Weights of a small GPT-style language model, trained from scratch on English Wikipedia.
Architecture: no position embeddings, ALiBi.
Each number is 50 + 12 x the weight over its row's rms, rounded and kept within 0 to 99. Layers, rows and columns count from 0. The size before them is the row's rms in percent of the matrix's.

# down: layer 10 MLP down (transposed), 1792x448, rms 0.0349, rows 1379-1409, columns 112-223
# up: layer 10 MLP up, 1792x448, rms 0.175, rows 1380-1410, columns 112-223
down1379 088:55 66 52 31 49 50 37 58 43 60 50 53 46 39 50 48 29 57 49 51 49 41 35 39 39 49 31 49 34 44 39 55 56 33 65 37 57 44 64 57 41 67 42 68 21 68 44 33 50 64 40 67 57 47 55 49 60 63 70 58 50 55 66 44 48 39 51 35 67 44 47 30 69 59 30 38 47 41 53 46 44 57 70 49 44 64 33 54 60 44 52 63 47 36 50 39 47 32 67 42 26 32 52 61 52 46 35 49 58 55 51 74
up1380 088:45 54 45 47 52 51 32 42 35 53 55 44 65 41 37 67 42 53 49 50 70 56 67 27 39 54 55 50 57 56 47 49 49 65 43 46 55 53 59 50 54 49 12 27 35 45 26 38 46 54 67 37 42 62 34 76 55 39 45 68 42 49 32 70 51 54 47 48 58 36 82 50 45 41 47 63 55 48 60 57 22 47 39 36 28 74 60 75 67 48 65 57 44 61 56 54 51 55 47 54 56 35 81 51 64 35 73 38 48 61 67 34
down1380 079:29 53 50 44 54 49 68 45 60 57 67 57 48 47 40 61 34 61 51 49 29 60 35 34 64 62 50 22 50 62 39 40 62 58 42 46 42 54 44 46 64 46 36 51 35 55 50 54 54 78 56 64 61 52 44 52 43 39 45 45 50 44 53 51 48 18 28 54 57 54 62 37 39 69 51 47 33 49 32 74 56 41 78 51 43 58 52 43 43 44 52 47 41 55 42 54 65 58 56 61 51 42 75 63 57 41 44 40 42 58 45 54
up1381 099:47 61 53 74 45 41 43 54 24 61 40 30 67 38 45 42 41 59 51 48 55 39 52 61 35 54 62 72 65 64 59 10 39 40 47 42 29 49 62 54 62 29 44 50 52 56 37 26 56 56 63 51 40 43 48 58 67 24 76 46 43 48 67 36 57 46 39 39 59 71 50 56 49 37 68 58 25 31 60 37 60 69 50 40 54 52 25 79 71 57 45 47 53 47 46 46 31 46 53 39 31 42 57 49 62 36 28 63 50 51 50 30
down1381 105:67 45 45 43 69 52 63 45 61 30 43 47 61 50 47 49 40 63 42 36 55 58 36 72 35 57 39 60 77 63 68 16 50 49 47 59 44 59 42 26 77 31 46 71 28 58 49 56 46 59 52 50 25 27 35 68 72 45 47 59 45 15 45 62 40 29 50 51 41 57 60 75 42 54 43 50 40 53 43 58 25 47 59 39 66 50 65 34 52 42 50 66 43 21 53 48 55 64 65 53 55 68 51 65 79 33 29 54 51 49 45 44
up1382 078:39 56 51 53 61 48 58 62 52 43 48 46 41 49 59 57 50 41 51 53 49 28 49 40 50 70 46 55 68 56 46 53 43 57 39 59 61 66 55 56 58 62 48 38 50 56 43 58 68 71 64 33 60 50 64 38 45 44 46 33 61 55 49 77 50 39 35 52 50 66 61 70 66 56 42 77 73 33 44 53 39 38 58 54 60 56 50 46 54 65 34 51 59 47 45 66 29 48 61 22 58 59 47 42 53 47 52 46 48 53 45 36
down1382 081:17 56 51 41 50 56 61 40 47 40 62 47 47 55 18 54 68 49 40 52 52 48 44 58 50 47 51 39 54 55 56 34 58 33 29 64 50 66 44 64 55 46 62 48 40 46 46 54 64 57 67 55 47 56 73 43 35 41 51 44 45 55 47 69 41 64 58 18 57 57 53 60 66 66 57 79 60 53 63 33 48 64 46 34 49 47 51 56 44 38 41 67 50 84 57 28 62 59 48 46 61 52 39 41 63 57 56 61 55 56 64 63
up1383 081:40 63 53 42 33 50 38 50 33 54 61 42 48 49 26 54 55 63 48 77 39 63 46 50 53 72 79 41 75 58 27 66 45 56 55 39 73 38 78 60 61 65 43 40 38 47 34 48 44 46 47 63 56 43 41 53 55 39 52 61 43 55 41 35 52 44 46 53 79 49 71 55 49 36 53 55 51 39 40 40 57 46 53 64 71 34 54 81 57 42 40 54 69 45 39 52 42 54 66 59 70 46 49 60 35 59 56 48 49 45 47 62
down1383 081:56 55 48 44 58 51 42 63 47 24 60 63 43 49 59 53 58 66 50 51 68 38 34 42 58 51 42 45 36 60 60 48 48 57 37 61 46 46 51 42 65 50 57 39 48 57 61 56 47 52 46 50 57 32 39 74 37 53 67 39 45 38 61 64 42 63 50 37 63 49 41 48 67 61 69 53 36 66 44 48 46 67 23 54 53 72 35 36 57 58 53 44 53 56 46 61 60 54 37 42 49 36 58 55 65 41 67 66 53 63 52 46
up1384 099:56 56 70 57 44 51 54 46 52 49 41 52 61 57 51 64 62 43 64 48 22 42 48 44 45 42 61 66 44 56 60 43 51 64 39 40 39 51 56 57 50 46 47 47 49 53 38 49 50 63 51 73 46 56 68 34 53 36 56 43 48 67 33 55 65 44 56 57 46 65 30 29 61 52 58 40 38 48 46 44 55 18 59 41 56 31 32 37 43 58 84 33 49 62 52 28 32 65 37 67 51 72 46 52 47 60 32 52 52 51 41 75
down1384 096:52 66 52 51 59 74 37 42 52 33 51 73 51 43 35 46 28 56 40 56 85 35 16 29 43 59 47 37 63 61 42 66 52 43 53 42 44 49 51 17 52 54 42 44 52 60 73 38 66 47 55 61 57 28 68 09 42 59 52 30 57 53 43 48 49 46 56 50 52 69 44 71 58 56 74 33 56 50 56 53 37 66 30 59 43 49 45 44 36 71 56 32 53 52 27 41 58 68 59 46 72 65 56 60 44 52 47 55 56 44 67 48
up1385 104:51 31 66 58 51 61 43 61 60 31 42 46 48 69 56 41 63 59 57 38 44 51 57 46 51 49 63 55 42 66 41 79 44 73 40 43 57 53 41 53 62 50 12 35 55 60 60 38 44 53 43 62 48 50 52 38 58 27 55 46 55 50 49 49 60 63 62 45 39 29 52 57 43 49 77 51 42 62 40 48 50 49 55 36 49 49 49 54 49 49 28 54 38 41 32 50 60 34 37 51 36 28 59 71 71 18 67 48 51 43 29 72
down1385 110:37 55 47 61 44 40 51 52 41 47 49 59 49 37 60 63 51 60 53 50 54 59 35 43 51 73 63 42 39 54 45 54 53 43 51 68 23 67 64 64 75 34 31 54 42 70 42 14 74 52 41 59 49 65 23 34 61 49 23 51 58 63 61 23 42 50 54 26 61 51 43 52 45 50 39 45 42 55 50 56 63 56 40 56 29 42 72 45 36 49 66 53 57 38 50 49 58 62 71 56 60 64 26 34 19 40 57 56 49 48 27 43
up1386 103:16 49 62 48 45 40 50 31 39 53 43 37 37 44 63 56 41 52 36 44 58 47 45 68 35 45 42 50 89 56 49 67 60 57 53 60 56 49 74 38 22 47 40 20 41 50 60 18 65 45 62 53 55 58 24 33 71 37 69 66 51 57 52 48 55 58 38 64 67 42 76 46 47 68 19 38 58 63 55 50 49 70 45 44 57 57 42 38 54 57 44 37 44 50 71 54 59 37 60 56 49 40 62 41 53 54 65 53 75 42 53 59
down1386 103:70 53 43 54 51 42 36 67 45 69 65 52 63 53 52 53 52 68 51 76 58 71 68 28 45 34 82 42 47 41 60 60 59 67 54 51 50 55 45 41 42 55 43 57 53 44 58 51 28 47 53 48 49 45 53 54 44 55 60 37 43 75 43 52 44 51 45 47 45 55 49 39 56 55 59 70 71 69 50 43 74 42 49 62 47 29 38 68 56 53 49 52 53 56 37 53 55 43 39 56 55 55 25 47 57 50 50 71 49 47 56 48
up1387 091:60 60 44 52 44 55 68 48 57 54 32 62 63 48 29 42 44 36 55 43 57 31 48 43 45 65 29 37 54 40 58 47 51 59 48 46 66 58 40 37 27 45 60 24 40 56 54 56 52 61 43 59 48 29 69 67 50 39 57 62 57 51 38 40 53 59 31 30 34 48 36 72 32 44 61 58 43 55 60 55 65 54 64 45 46 48 65 71 50 48 37 44 33 42 69 65 49 54 55 60 49 42 52 75 43 60 62 60 61 34 83 37
down1387 099:49 47 75 58 60 48 31 62 46 37 53 53 61 40 53 46 55 35 16 58 18 38 51 43 54 41 46 41 53 58 37 21 44 50 54 48 32 41 64 33 60 42 67 49 30 63 49 41 28 58 66 42 65 44 66 59 49 53 47 36 62 53 44 51 42 34 50 73 54 49 57 39 54 35 54 45 41 53 41 42 37 68 51 54 45 65 47 55 60 64 57 53 57 48 34 59 38 38 50 53 40 61 45 64 40 49 61 56 31 58 49 63
up1388 106:54 45 35 45 62 45 52 51 46 74 33 44 48 47 78 48 59 58 70 47 55 32 47 30 46 37 61 53 44 55 33 58 60 41 66 31 48 39 39 67 36 36 64 44 34 62 69 59 63 76 14 41 58 45 25 41 39 52 42 73 44 49 63 42 75 61 71 50 61 43 30 59 21 31 32 48 46 60 38 33 54 38 57 61 52 36 66 64 39 38 38 31 52 53 70 54 63 32 51 49 54 37 70 38 48 33 42 39 34 38 68 51
down1388 103:38 50 37 56 17 63 57 69 54 71 41 53 43 58 60 37 51 50 36 62 52 48 74 80 24 27 56 33 53 36 69 45 37 38 58 55 51 36 78 34 66 48 61 46 42 55 37 47 52 48 31 51 47 40 52 43 48 44 55 64 31 43 46 62 52 45 66 53 37 54 64 48 53 58 55 40 59 61 73 37 42 53 49 47 40 71 35 64 53 70 64 51 45 44 51 22 45 47 66 69 52 53 36 67 53 44 30 26 57 59 49 63
up1389 093:36 49 65 72 34 57 68 45 81 77 65 53 46 66 66 41 47 51 51 38 47 42 70 27 50 40 61 39 54 41 56 60 31 33 46 38 47 62 42 47 58 56 32 46 50 57 51 53 56 65 52 44 53 43 54 47 57 37 54 62 51 55 36 56 49 55 54 48 46 51 59 68 73 48 58 48 66 46 54 51 52 49 48 53 60 45 68 49 48 50 37 37 81 37 59 38 63 41 47 45 37 70 33 39 39 65 44 52 58 54 44 50
down1389 093:46 36 42 49 44 49 38 49 41 48 60 65 63 61 42 41 55 59 56 50 48 61 47 67 42 49 53 71 59 54 66 39 76 60 56 65 41 54 43 38 55 40 48 52 45 37 56 48 56 38 60 70 65 45 44 49 29 47 31 31 32 51 49 57 35 41 39 23 60 41 67 24 44 66 44 52 67 49 46 64 44 26 58 46 44 60 34 52 57 52 59 43 27 58 63 62 46 60 49 50 60 37 45 65 47 30 43 57 37 59 42 53
up1390 101:60 35 68 43 46 71 49 45 63 68 58 58 39 65 66 46 48 31 53 61 44 49 17 56 53 74 54 35 50 46 62 38 53 59 70 49 52 51 51 43 40 63 45 52 50 61 53 23 38 40 36 49 50 37 40 65 46 44 23 55 37 76 62 70 42 67 42 59 49 44 68 77 55 65 51 60 43 45 46 40 52 54 27 51 57 48 41 43 58 60 52 34 73 34 63 59 48 64 58 67 62 34 43 55 33 47 53 57 50 61 36 41
down1390 100:23 57 44 60 62 43 35 73 46 59 59 42 54 51 47 59 72 63 42 47 34 26 46 39 63 37 41 61 36 32 50 43 51 55 32 41 44 40 55 39 41 59 62 48 69 63 62 71 36 67 53 31 64 49 67 56 47 38 43 50 62 47 45 63 53 56 43 44 27 56 39 39 30 51 25 43 49 59 37 50 37 49 49 42 30 32 53 62 49 43 36 58 46 51 28 50 26 43 55 48 32 47 38 41 57 49 58 37 37 51 34 56
up1391 094:35 46 49 51 32 45 72 43 35 50 60 56 31 44 54 27 56 56 42 39 47 61 64 16 48 38 49 49 47 55 50 66 57 39 57 58 32 61 46 56 64 49 44 43 45 46 21 42 54 38 55 52 43 42 45 60 46 58 50 47 54 64 57 48 43 54 80 74 41 42 50 57 34 32 44 66 39 48 35 51 57 50 50 49 67 46 38 55 36 52 28 65 73 65 38 64 43 61 50 56 37 68 64 55 50 59 61 89 66 57 56 74
down1391 091:52 60 55 46 59 37 39 41 47 29 50 58 59 44 67 74 46 51 47 33 31 56 46 71 56 49 54 35 48 65 23 64 50 81 69 67 42 39 54 26 53 60 37 55 48 40 63 39 50 40 72 25 45 57 47 54 36 43 37 54 41 23 50 48 52 47 43 45 39 46 56 57 46 53 51 47 59 54 55 47 53 59 47 36 47 36 56 55 72 31 62 52 31 49 53 60 36 61 52 68 67 40 52 50 33 33 11 47 43 38 59 58
up1392 105:28 48 40 58 46 56 42 69 57 60 54 63 40 32 54 66 51 56 39 64 63 49 58 64 31 48 50 37 51 58 51 57 52 42 30 63 61 53 41 65 57 45 44 50 38 68 48 56 46 42 45 67 16 53 58 42 30 37 64 61 48 51 37 54 54 48 56 42 46 33 46 30 48 77 44 55 68 51 60 53 62 49 64 39 68 59 55 37 45 52 52 21 59 46 43 45 52 45 39 56 53 52 49 70 31 36 33 41 56 46 42 45
down1392 103:54 46 52 56 42 52 44 45 81 45 44 56 50 52 50 46 56 53 58 53 47 26 39 50 42 59 61 50 46 49 23 64 64 44 48 58 51 79 39 47 24 47 34 51 46 63 42 68 44 67 68 74 84 59 67 58 38 43 48 57 66 39 40 38 58 48 53 55 54 58 59 42 49 44 57 55 52 62 56 63 44 38 54 48 22 69 57 34 67 43 61 59 54 62 61 69 45 63 44 53 56 36 63 44 58 30 47 59 48 40 25 51
up1393 101:32 35 45 36 52 38 54 63 53 64 68 62 41 45 57 29 36 64 53 29 56 35 54 60 28 52 58 64 52 55 38 52 51 47 50 63 53 71 36 31 41 50 32 46 46 31 61 48 61 48 24 43 46 59 53 71 52 54 50 72 61 62 68 53 63 56 54 34 61 53 50 75 50 41 65 52 41 68 58 54 67 38 66 46 40 65 59 30 55 38 63 51 54 47 56 43 42 47 49 56 16 51 51 58 43 42 63 51 44 78 57 44
down1393 097:44 41 61 76 63 56 49 53 47 69 44 51 72 45 52 38 55 61 44 41 58 42 50 46 33 46 62 49 38 36 42 47 61 27 39 46 31 51 40 30 42 54 44 36 48 47 49 47 50 54 62 73 47 54 60 52 58 46 53 51 62 60 51 51 58 49 43 45 69 45 45 43 70 60 33 57 68 39 61 48 34 47 50 53 51 45 47 51 48 28 40 48 64 44 37 66 27 62 24 46 68 49 35 69 48 59 43 63 61 53 46 49
up1394 104:43 72 45 39 59 66 37 83 54 40 51 40 30 59 37 45 31 39 51 36 32 29 34 60 48 52 54 73 13 44 58 45 44 63 43 62 54 57 55 48 43 49 53 37 50 53 72 60 57 38 47 65 74 75 53 60 57 49 34 45 45 40 32 75 58 46 52 44 48 39 55 63 34 60 40 48 68 59 65 42 37 52 57 55 67 46 42 60 58 58 42 83 50 54 64 55 68 51 62 68 42 22 29 41 55 67 65 41 66 34 54 23
down1394 111:75 73 54 38 46 51 53 63 49 48 64 71 46 45 42 41 42 46 55 60 32 41 48 40 66 45 52 54 53 44 53 31 46 41 43 33 47 66 33 46 65 64 67 49 44 43 41 70 49 46 53 55 35 50 72 62 57 55 40 29 63 41 55 40 69 60 46 52 46 67 50 60 54 59 55 62 51 64 40 57 53 46 48 59 62 49 21 51 39 53 54 37 62 40 50 39 63 46 64 49 71 19 50 50 25 71 65 37 67 37 38 55
up1395 106:65 59 59 37 56 54 77 63 19 49 41 40 50 39 67 45 49 44 57 43 63 49 54 53 44 52 49 45 26 33 45 46 76 37 42 38 39 63 46 53 61 66 56 31 42 62 39 60 55 45 55 41 55 52 48 45 64 45 48 41 53 49 63 50 06 35 61 26 59 47 46 37 32 51 39 28 36 50 43 63 53 29 41 47 40 39 42 62 47 37 48 53 53 41 62 61 52 58 39 70 56 51 39 61 55 79 61 60 74 67 38 52
down1395 098:39 66 73 49 59 33 54 57 56 37 51 55 61 42 54 46 31 50 52 60 53 43 39 69 59 24 66 64 61 54 32 57 56 33 48 54 40 63 38 46 60 27 59 59 54 46 56 37 63 54 59 59 50 66 35 66 58 65 53 49 40 28 23 64 44 63 55 57 43 62 60 50 40 37 62 42 44 43 44 35 54 45 45 46 82 55 42 49 33 47 69 48 68 48 48 61 58 63 58 49 51 46 51 62 52 47 53 32 49 44 57 57
up1396 103:50 27 30 58 39 59 51 36 48 42 13 50 85 69 38 26 47 41 62 41 74 30 45 80 54 57 61 68 49 45 46 52 42 61 29 74 38 39 67 31 44 54 49 65 48 54 37 39 37 43 30 66 43 50 50 58 54 26 43 45 62 51 47 55 53 32 40 50 50 72 55 52 51 31 52 46 49 64 30 44 52 55 54 19 47 40 64 45 62 68 34 47 51 33 57 55 52 53 46 47 47 34 64 36 65 63 82 26 49 53 53 45
down1396 103:47 48 46 50 52 56 48 38 59 44 55 52 37 59 89 51 72 48 50 33 56 39 51 66 45 60 40 49 36 58 51 48 58 55 51 35 37 42 53 75 50 47 55 65 57 40 65 51 53 76 65 47 46 54 52 36 68 47 49 58 80 53 56 31 53 62 57 42 47 63 50 51 45 42 73 45 49 56 35 32 55 71 39 66 64 58 43 51 62 36 58 70 38 67 61 57 46 37 44 35 26 56 34 59 39 52 46 56 27 64 40 47
up1397 094:56 39 52 55 51 58 54 45 61 50 57 55 68 45 50 48 39 36 26 33 45 48 60 50 32 32 65 50 67 50 48 38 40 46 40 36 43 55 34 36 58 35 61 40 33 35 53 55 45 59 57 49 41 37 43 40 44 38 44 61 71 76 60 70 46 40 79 61 33 63 46 43 43 38 62 40 58 55 38 57 32 61 42 38 76 51 55 78 51 35 66 38 42 51 52 44 38 47 58 52 38 74 36 53 44 50 43 67 34 38 51 57
down1397 098:47 44 30 69 57 44 36 58 47 35 46 71 44 52 56 44 31 52 51 70 50 57 63 39 65 48 52 30 59 55 61 56 50 61 62 40 38 62 00 60 70 61 58 47 42 37 59 61 31 50 48 37 51 56 57 69 44 57 51 41 41 46 34 41 33 44 50 51 46 58 27 36 55 65 41 82 67 45 40 46 40 51 43 46 52 83 22 67 38 52 39 40 41 72 46 38 52 40 51 50 63 56 34 51 41 47 34 31 45 52 53 52
up1398 119:29 42 49 65 39 40 48 48 50 41 17 68 38 48 71 52 32 57 39 60 47 41 61 49 61 59 42 63 53 42 60 53 58 55 49 50 56 63 56 75 36 44 61 63 73 26 41 65 52 35 47 54 49 70 46 28 39 57 73 63 49 58 31 60 37 47 80 69 43 56 53 49 44 49 49 63 46 62 56 44 60 56 34 63 29 48 43 57 63 49 39 59 43 56 55 52 57 38 43 52 38 39 55 47 58 53 76 76 28 59 62 47
down1398 123:64 62 60 50 70 81 68 44 36 31 37 23 65 33 44 41 38 55 35 49 66 42 46 65 48 48 43 49 53 48 51 41 49 49 61 33 27 49 48 78 47 49 54 60 46 58 47 63 59 81 54 43 36 34 51 50 66 87 43 55 56 60 63 59 50 55 44 47 64 35 34 55 42 53 36 62 43 49 52 33 30 82 54 62 32 56 52 59 55 66 63 24 52 25 59 45 31 28 46 47 47 59 59 51 56 61 63 62 75 41 46 63
up1399 099:55 43 55 73 50 51 32 60 25 52 48 38 52 47 52 57 40 28 48 51 56 36 41 43 41 32 66 42 38 51 56 57 63 34 28 58 50 40 53 65 46 48 42 57 50 52 69 46 31 41 58 49 70 51 67 66 51 45 67 61 54 60 41 57 47 45 41 59 60 72 57 44 64 50 59 51 40 44 55 49 62 44 52 78 52 61 46 72 44 42 65 67 53 42 51 34 42 52 45 82 49 53 46 65 44 54 55 63 37 26 70 54
down1399 109:72 59 66 23 26 56 59 55 48 33 51 58 60 52 58 50 50 44 33 43 56 42 49 46 51 51 29 58 51 40 33 30 63 23 32 65 55 57 55 62 39 47 65 53 63 66 60 68 32 52 51 54 19 54 61 28 47 59 48 63 35 68 35 41 54 70 41 46 55 39 35 56 39 38 54 52 49 22 48 50 52 51 34 50 27 48 49 58 43 61 56 45 57 44 57 61 53 48 51 35 56 37 57 50 57 62 70 60 64 56 53 25
up1400 075:49 49 62 54 55 71 40 27 48 38 27 53 39 56 41 44 45 41 48 39 48 61 44 61 56 71 34 50 66 56 74 50 64 60 55 56 38 49 41 34 44 64 50 48 57 50 25 41 24 40 58 40 41 72 33 54 56 36 55 54 65 48 45 63 45 73 32 48 51 59 50 50 64 56 66 53 50 49 52 65 53 69 45 44 60 57 45 46 49 66 50 39 66 34 61 37 76 46 58 51 28 38 56 42 48 41 76 53 45 21 57 61
down1400 074:48 69 42 57 49 47 64 41 39 49 36 58 62 42 41 36 35 53 40 53 52 33 56 41 56 70 64 31 67 37 42 58 54 41 28 43 46 57 45 55 36 56 64 45 36 61 33 58 29 49 73 36 44 38 41 39 45 40 39 49 60 53 73 55 45 49 47 56 57 67 43 54 64 66 47 49 50 65 33 52 46 54 46 51 38 51 43 58 49 60 47 51 68 67 54 55 38 55 63 24 43 55 52 48 57 46 55 27 45 32 40 38
up1401 102:56 28 38 58 44 31 65 58 57 44 49 39 48 64 36 11 44 40 54 60 40 51 40 39 59 48 55 41 53 15 48 43 55 50 62 35 58 54 50 55 44 53 33 56 57 57 46 53 50 42 42 73 43 60 53 63 33 48 45 65 45 31 60 43 68 53 34 45 48 70 30 64 56 43 50 53 65 57 51 37 37 67 26 64 59 72 46 52 49 38 38 48 40 69 29 46 35 43 42 55 41 63 51 43 59 49 64 59 44 61 56 37
down1401 106:26 62 52 44 32 46 50 57 46 54 58 42 65 35 16 61 46 58 28 53 47 24 31 36 35 54 45 32 35 70 64 45 57 62 52 75 50 49 38 31 64 71 53 42 46 56 57 64 45 39 39 43 46 61 55 52 41 67 44 55 43 56 64 43 56 62 36 38 60 34 47 33 44 46 20 37 39 41 45 47 48 49 45 38 44 40 69 58 51 53 43 32 69 65 49 52 56 48 50 30 58 47 52 52 56 56 50 47 59 31 58 50
up1402 100:48 60 30 51 44 53 68 29 28 43 40 54 32 62 33 45 43 33 66 39 67 66 62 61 31 69 32 72 65 37 51 58 48 30 50 54 64 52 67 58 42 42 44 43 68 36 47 59 35 65 32 71 54 60 45 39 53 46 46 36 47 72 46 61 28 47 41 53 59 60 52 59 48 51 60 39 74 60 46 39 46 42 68 65 41 57 62 55 53 41 49 48 47 37 40 66 60 71 58 49 60 46 43 67 34 53 61 47 54 63 60 48
down1402 094:44 57 61 49 42 32 40 43 81 61 60 59 34 41 65 54 57 33 74 59 49 51 60 45 57 43 62 50 54 49 42 53 52 49 55 64 49 43 44 45 49 55 46 49 34 42 60 45 51 48 54 35 57 34 31 32 47 40 57 71 63 56 45 55 52 53 42 67 46 49 39 64 55 32 36 48 40 29 33 40 52 65 49 49 82 44 51 45 50 61 53 54 60 60 49 50 37 36 44 62 56 47 44 32 57 48 43 37 55 66 40 26
up1403 107:62 23 37 67 61 50 40 30 54 58 43 51 39 56 60 48 48 68 68 60 43 56 60 62 45 57 46 44 46 48 41 56 45 45 37 33 33 45 46 50 80 46 62 62 62 49 53 56 77 34 59 66 39 30 57 49 35 38 22 45 35 50 43 60 55 45 64 56 49 41 55 52 52 56 46 35 58 60 59 57 65 60 74 40 39 65 54 69 53 76 46 64 57 51 50 51 46 41 67 62 62 29 45 43 53 53 31 71 55 50 42 40
down1403 103:49 51 42 70 33 53 34 27 54 56 43 57 62 45 54 53 65 30 51 57 55 55 48 58 58 44 47 34 50 41 47 74 44 52 41 65 57 52 33 52 75 57 45 58 56 56 32 54 42 47 49 49 57 57 55 61 60 20 51 37 66 34 52 47 51 58 50 58 43 59 53 60 50 49 54 57 53 41 58 67 67 34 50 52 56 63 76 66 50 46 39 49 45 64 58 47 41 31 69 52 64 49 44 47 37 44 48 50 42 66 56 64
up1404 091:73 53 49 32 43 36 50 62 74 57 38 63 56 44 75 43 60 67 32 75 67 53 47 46 57 53 66 72 62 37 81 39 53 57 49 27 67 43 33 33 47 36 68 72 59 64 58 43 32 41 60 47 70 62 73 55 43 35 49 53 54 50 48 36 39 26 55 30 46 40 43 42 66 29 55 62 46 63 30 60 54 60 28 46 38 36 56 47 51 55 65 47 46 46 47 36 46 49 58 56 44 48 64 54 47 57 35 59 48 44 53 47
down1404 090:65 52 58 34 38 68 54 49 50 44 44 48 44 55 49 54 59 27 39 66 35 56 47 56 61 73 47 49 69 53 62 56 50 36 50 52 55 71 36 76 70 55 70 64 59 48 51 41 50 50 52 40 52 47 63 50 38 51 39 41 52 48 70 47 45 81 65 65 47 63 58 45 54 55 46 24 36 34 33 50 45 60 42 42 43 49 62 45 47 73 49 35 69 66 60 31 42 54 77 40 47 74 25 52 63 40 42 49 38 25 29 60
up1405 100:60 55 60 49 45 34 43 41 48 57 42 25 35 62 49 52 57 31 64 58 62 53 59 55 58 40 43 57 40 32 59 45 59 42 49 53 25 53 57 45 40 36 50 25 47 48 53 44 55 53 56 66 65 41 42 29 75 50 44 37 55 52 51 36 34 47 37 40 52 41 45 65 40 58 39 48 56 56 53 51 54 42 53 52 62 56 21 40 54 54 61 47 60 48 60 62 53 18 51 38 47 59 38 53 46 34 39 68 62 39 40 58
down1405 097:32 44 54 41 35 65 38 53 43 55 50 49 35 57 56 49 51 40 48 43 62 53 33 38 54 50 46 43 61 41 36 48 68 53 59 57 57 40 62 64 43 23 44 45 44 51 38 40 47 56 55 30 50 59 52 55 36 42 46 48 53 42 64 76 48 48 36 61 46 63 52 48 72 38 55 51 47 40 58 42 55 50 41 41 68 57 52 78 46 28 58 46 59 41 60 41 56 58 61 42 52 29 51 35 46 55 27 61 46 45 67 36
up1406 104:61 68 56 43 52 54 37 40 49 37 48 36 67 51 52 30 34 67 55 51 74 50 29 75 54 64 57 63 57 45 57 48 54 46 44 50 36 38 33 48 22 60 49 40 19 38 38 60 48 50 40 50 63 52 45 50 58 64 25 23 48 58 39 57 62 55 38 56 27 62 33 59 43 50 51 48 66 45 73 42 54 36 44 52 53 72 67 52 39 51 42 53 47 45 40 59 34 59 74 23 67 32 56 56 61 41 71 53 27 71 59 56
down1406 100:80 70 47 35 40 61 37 29 11 39 51 67 58 61 45 54 41 76 41 58 59 22 35 59 45 61 64 58 43 57 47 47 51 49 55 47 37 72 24 51 38 45 42 57 39 64 39 60 60 63 44 33 51 50 39 63 65 57 77 19 40 45 54 54 36 65 46 44 48 56 45 42 57 41 49 71 41 40 57 37 55 53 51 42 44 59 64 49 37 55 55 43 49 70 61 67 28 64 53 38 43 66 66 45 63 32 35 60 59 58 54 70
up1407 101:61 70 46 41 50 45 71 57 32 53 61 60 45 44 60 46 43 29 71 59 51 36 32 52 33 67 42 55 49 47 57 24 32 58 37 55 63 81 50 40 41 46 51 57 41 50 50 45 55 42 59 43 83 66 52 48 69 57 47 43 70 38 79 36 61 57 12 50 48 51 19 27 51 54 69 58 32 42 49 60 42 62 46 54 56 44 67 54 42 34 66 28 52 31 36 56 64 51 63 23 59 52 48 62 32 54 67 52 46 72 40 51
down1407 104:53 45 48 71 30 46 54 44 31 18 51 36 52 46 36 53 53 62 39 55 38 53 61 50 47 50 50 55 77 61 40 41 21 44 60 60 51 69 88 50 34 55 61 51 43 47 47 41 70 57 38 62 53 42 38 47 39 48 52 66 46 47 45 35 33 34 45 64 74 52 48 74 15 50 32 34 49 61 52 46 38 75 46 35 64 50 57 49 60 33 60 48 32 45 57 62 80 50 56 46 40 63 39 67 63 49 52 49 52 55 16 50
up1408 098:50 55 42 50 61 64 51 46 50 47 57 74 61 57 35 44 66 62 30 49 42 59 50 29 47 60 67 51 69 48 36 53 58 33 42 69 60 59 62 67 43 46 59 45 32 48 53 74 45 23 27 37 54 42 50 68 37 45 49 45 61 56 43 51 36 48 32 49 63 68 56 53 54 33 76 64 63 43 36 46 62 67 44 59 46 50 54 40 49 65 39 59 67 70 61 47 45 46 61 45 49 38 38 61 62 43 72 59 61 40 47 57
down1408 100:52 49 56 34 61 85 57 56 60 58 58 37 52 45 57 56 36 41 34 39 63 32 52 28 47 90 27 46 46 36 26 45 27 66 41 36 52 54 64 51 47 59 34 60 54 50 54 44 59 57 48 55 62 60 43 29 56 45 28 46 62 26 42 45 62 60 60 54 68 46 44 56 51 48 57 48 53 53 61 69 37 72 64 44 59 42 42 29 63 51 39 55 43 39 31 60 51 45 54 35 45 60 53 41 43 60 55 43 54 54 67 47
up1409 094:44 52 47 42 38 56 72 46 37 52 33 54 78 64 40 52 48 37 56 45 55 40 54 41 54 47 53 44 62 41 42 49 40 39 50 49 55 52 78 56 62 49 72 46 57 50 57 45 36 52 33 48 57 49 64 40 46 41 55 54 58 47 49 48 59 63 37 58 38 34 50 47 60 45 18 37 51 55 49 21 47 52 55 52 48 46 33 52 40 37 51 74 50 64 75 47 61 24 40 43 43 64 34 64 42 44 63 62 42 42 44 33
down1409 087:41 54 54 67 39 36 41 56 68 18 55 35 59 29 61 65 51 56 65 46 37 57 28 44 47 56 22 43 60 58 51 49 49 44 42 57 64 56 56 46 43 61 56 46 31 33 59 67 42 26 48 48 42 54 49 44 55 37 58 43 55 49 41 51 53 55 45 50 48 48 24 62 58 46 33 64 46 45 51 51 50 54 51 39 53 57 54 31 51 42 73 60 57 34 30 34 57 62 36 50 56 46 43 51 66 71 50 44 39 70 31 44
up1410 086:41 51 42 67 56 46 33 53 49 58 47 33 32 61 83 65 43 37 59 47 71 64 39 52 65 41 84 44 60 60 68 61 44 50 53 42 59 62 52 47 43 59 60 51 47 55 51 52 47 53 41 57 41 46 36 40 57 42 40 64 49 37 43 42 43 24 33 39 56 25 55 43 43 48 49 31 60 26 57 53 23 51 33 42 73 44 56 34 45 50 53 62 59 50 38 54 61 60 64 37 72 50 64 51 57 61 52 29 49 45 52 24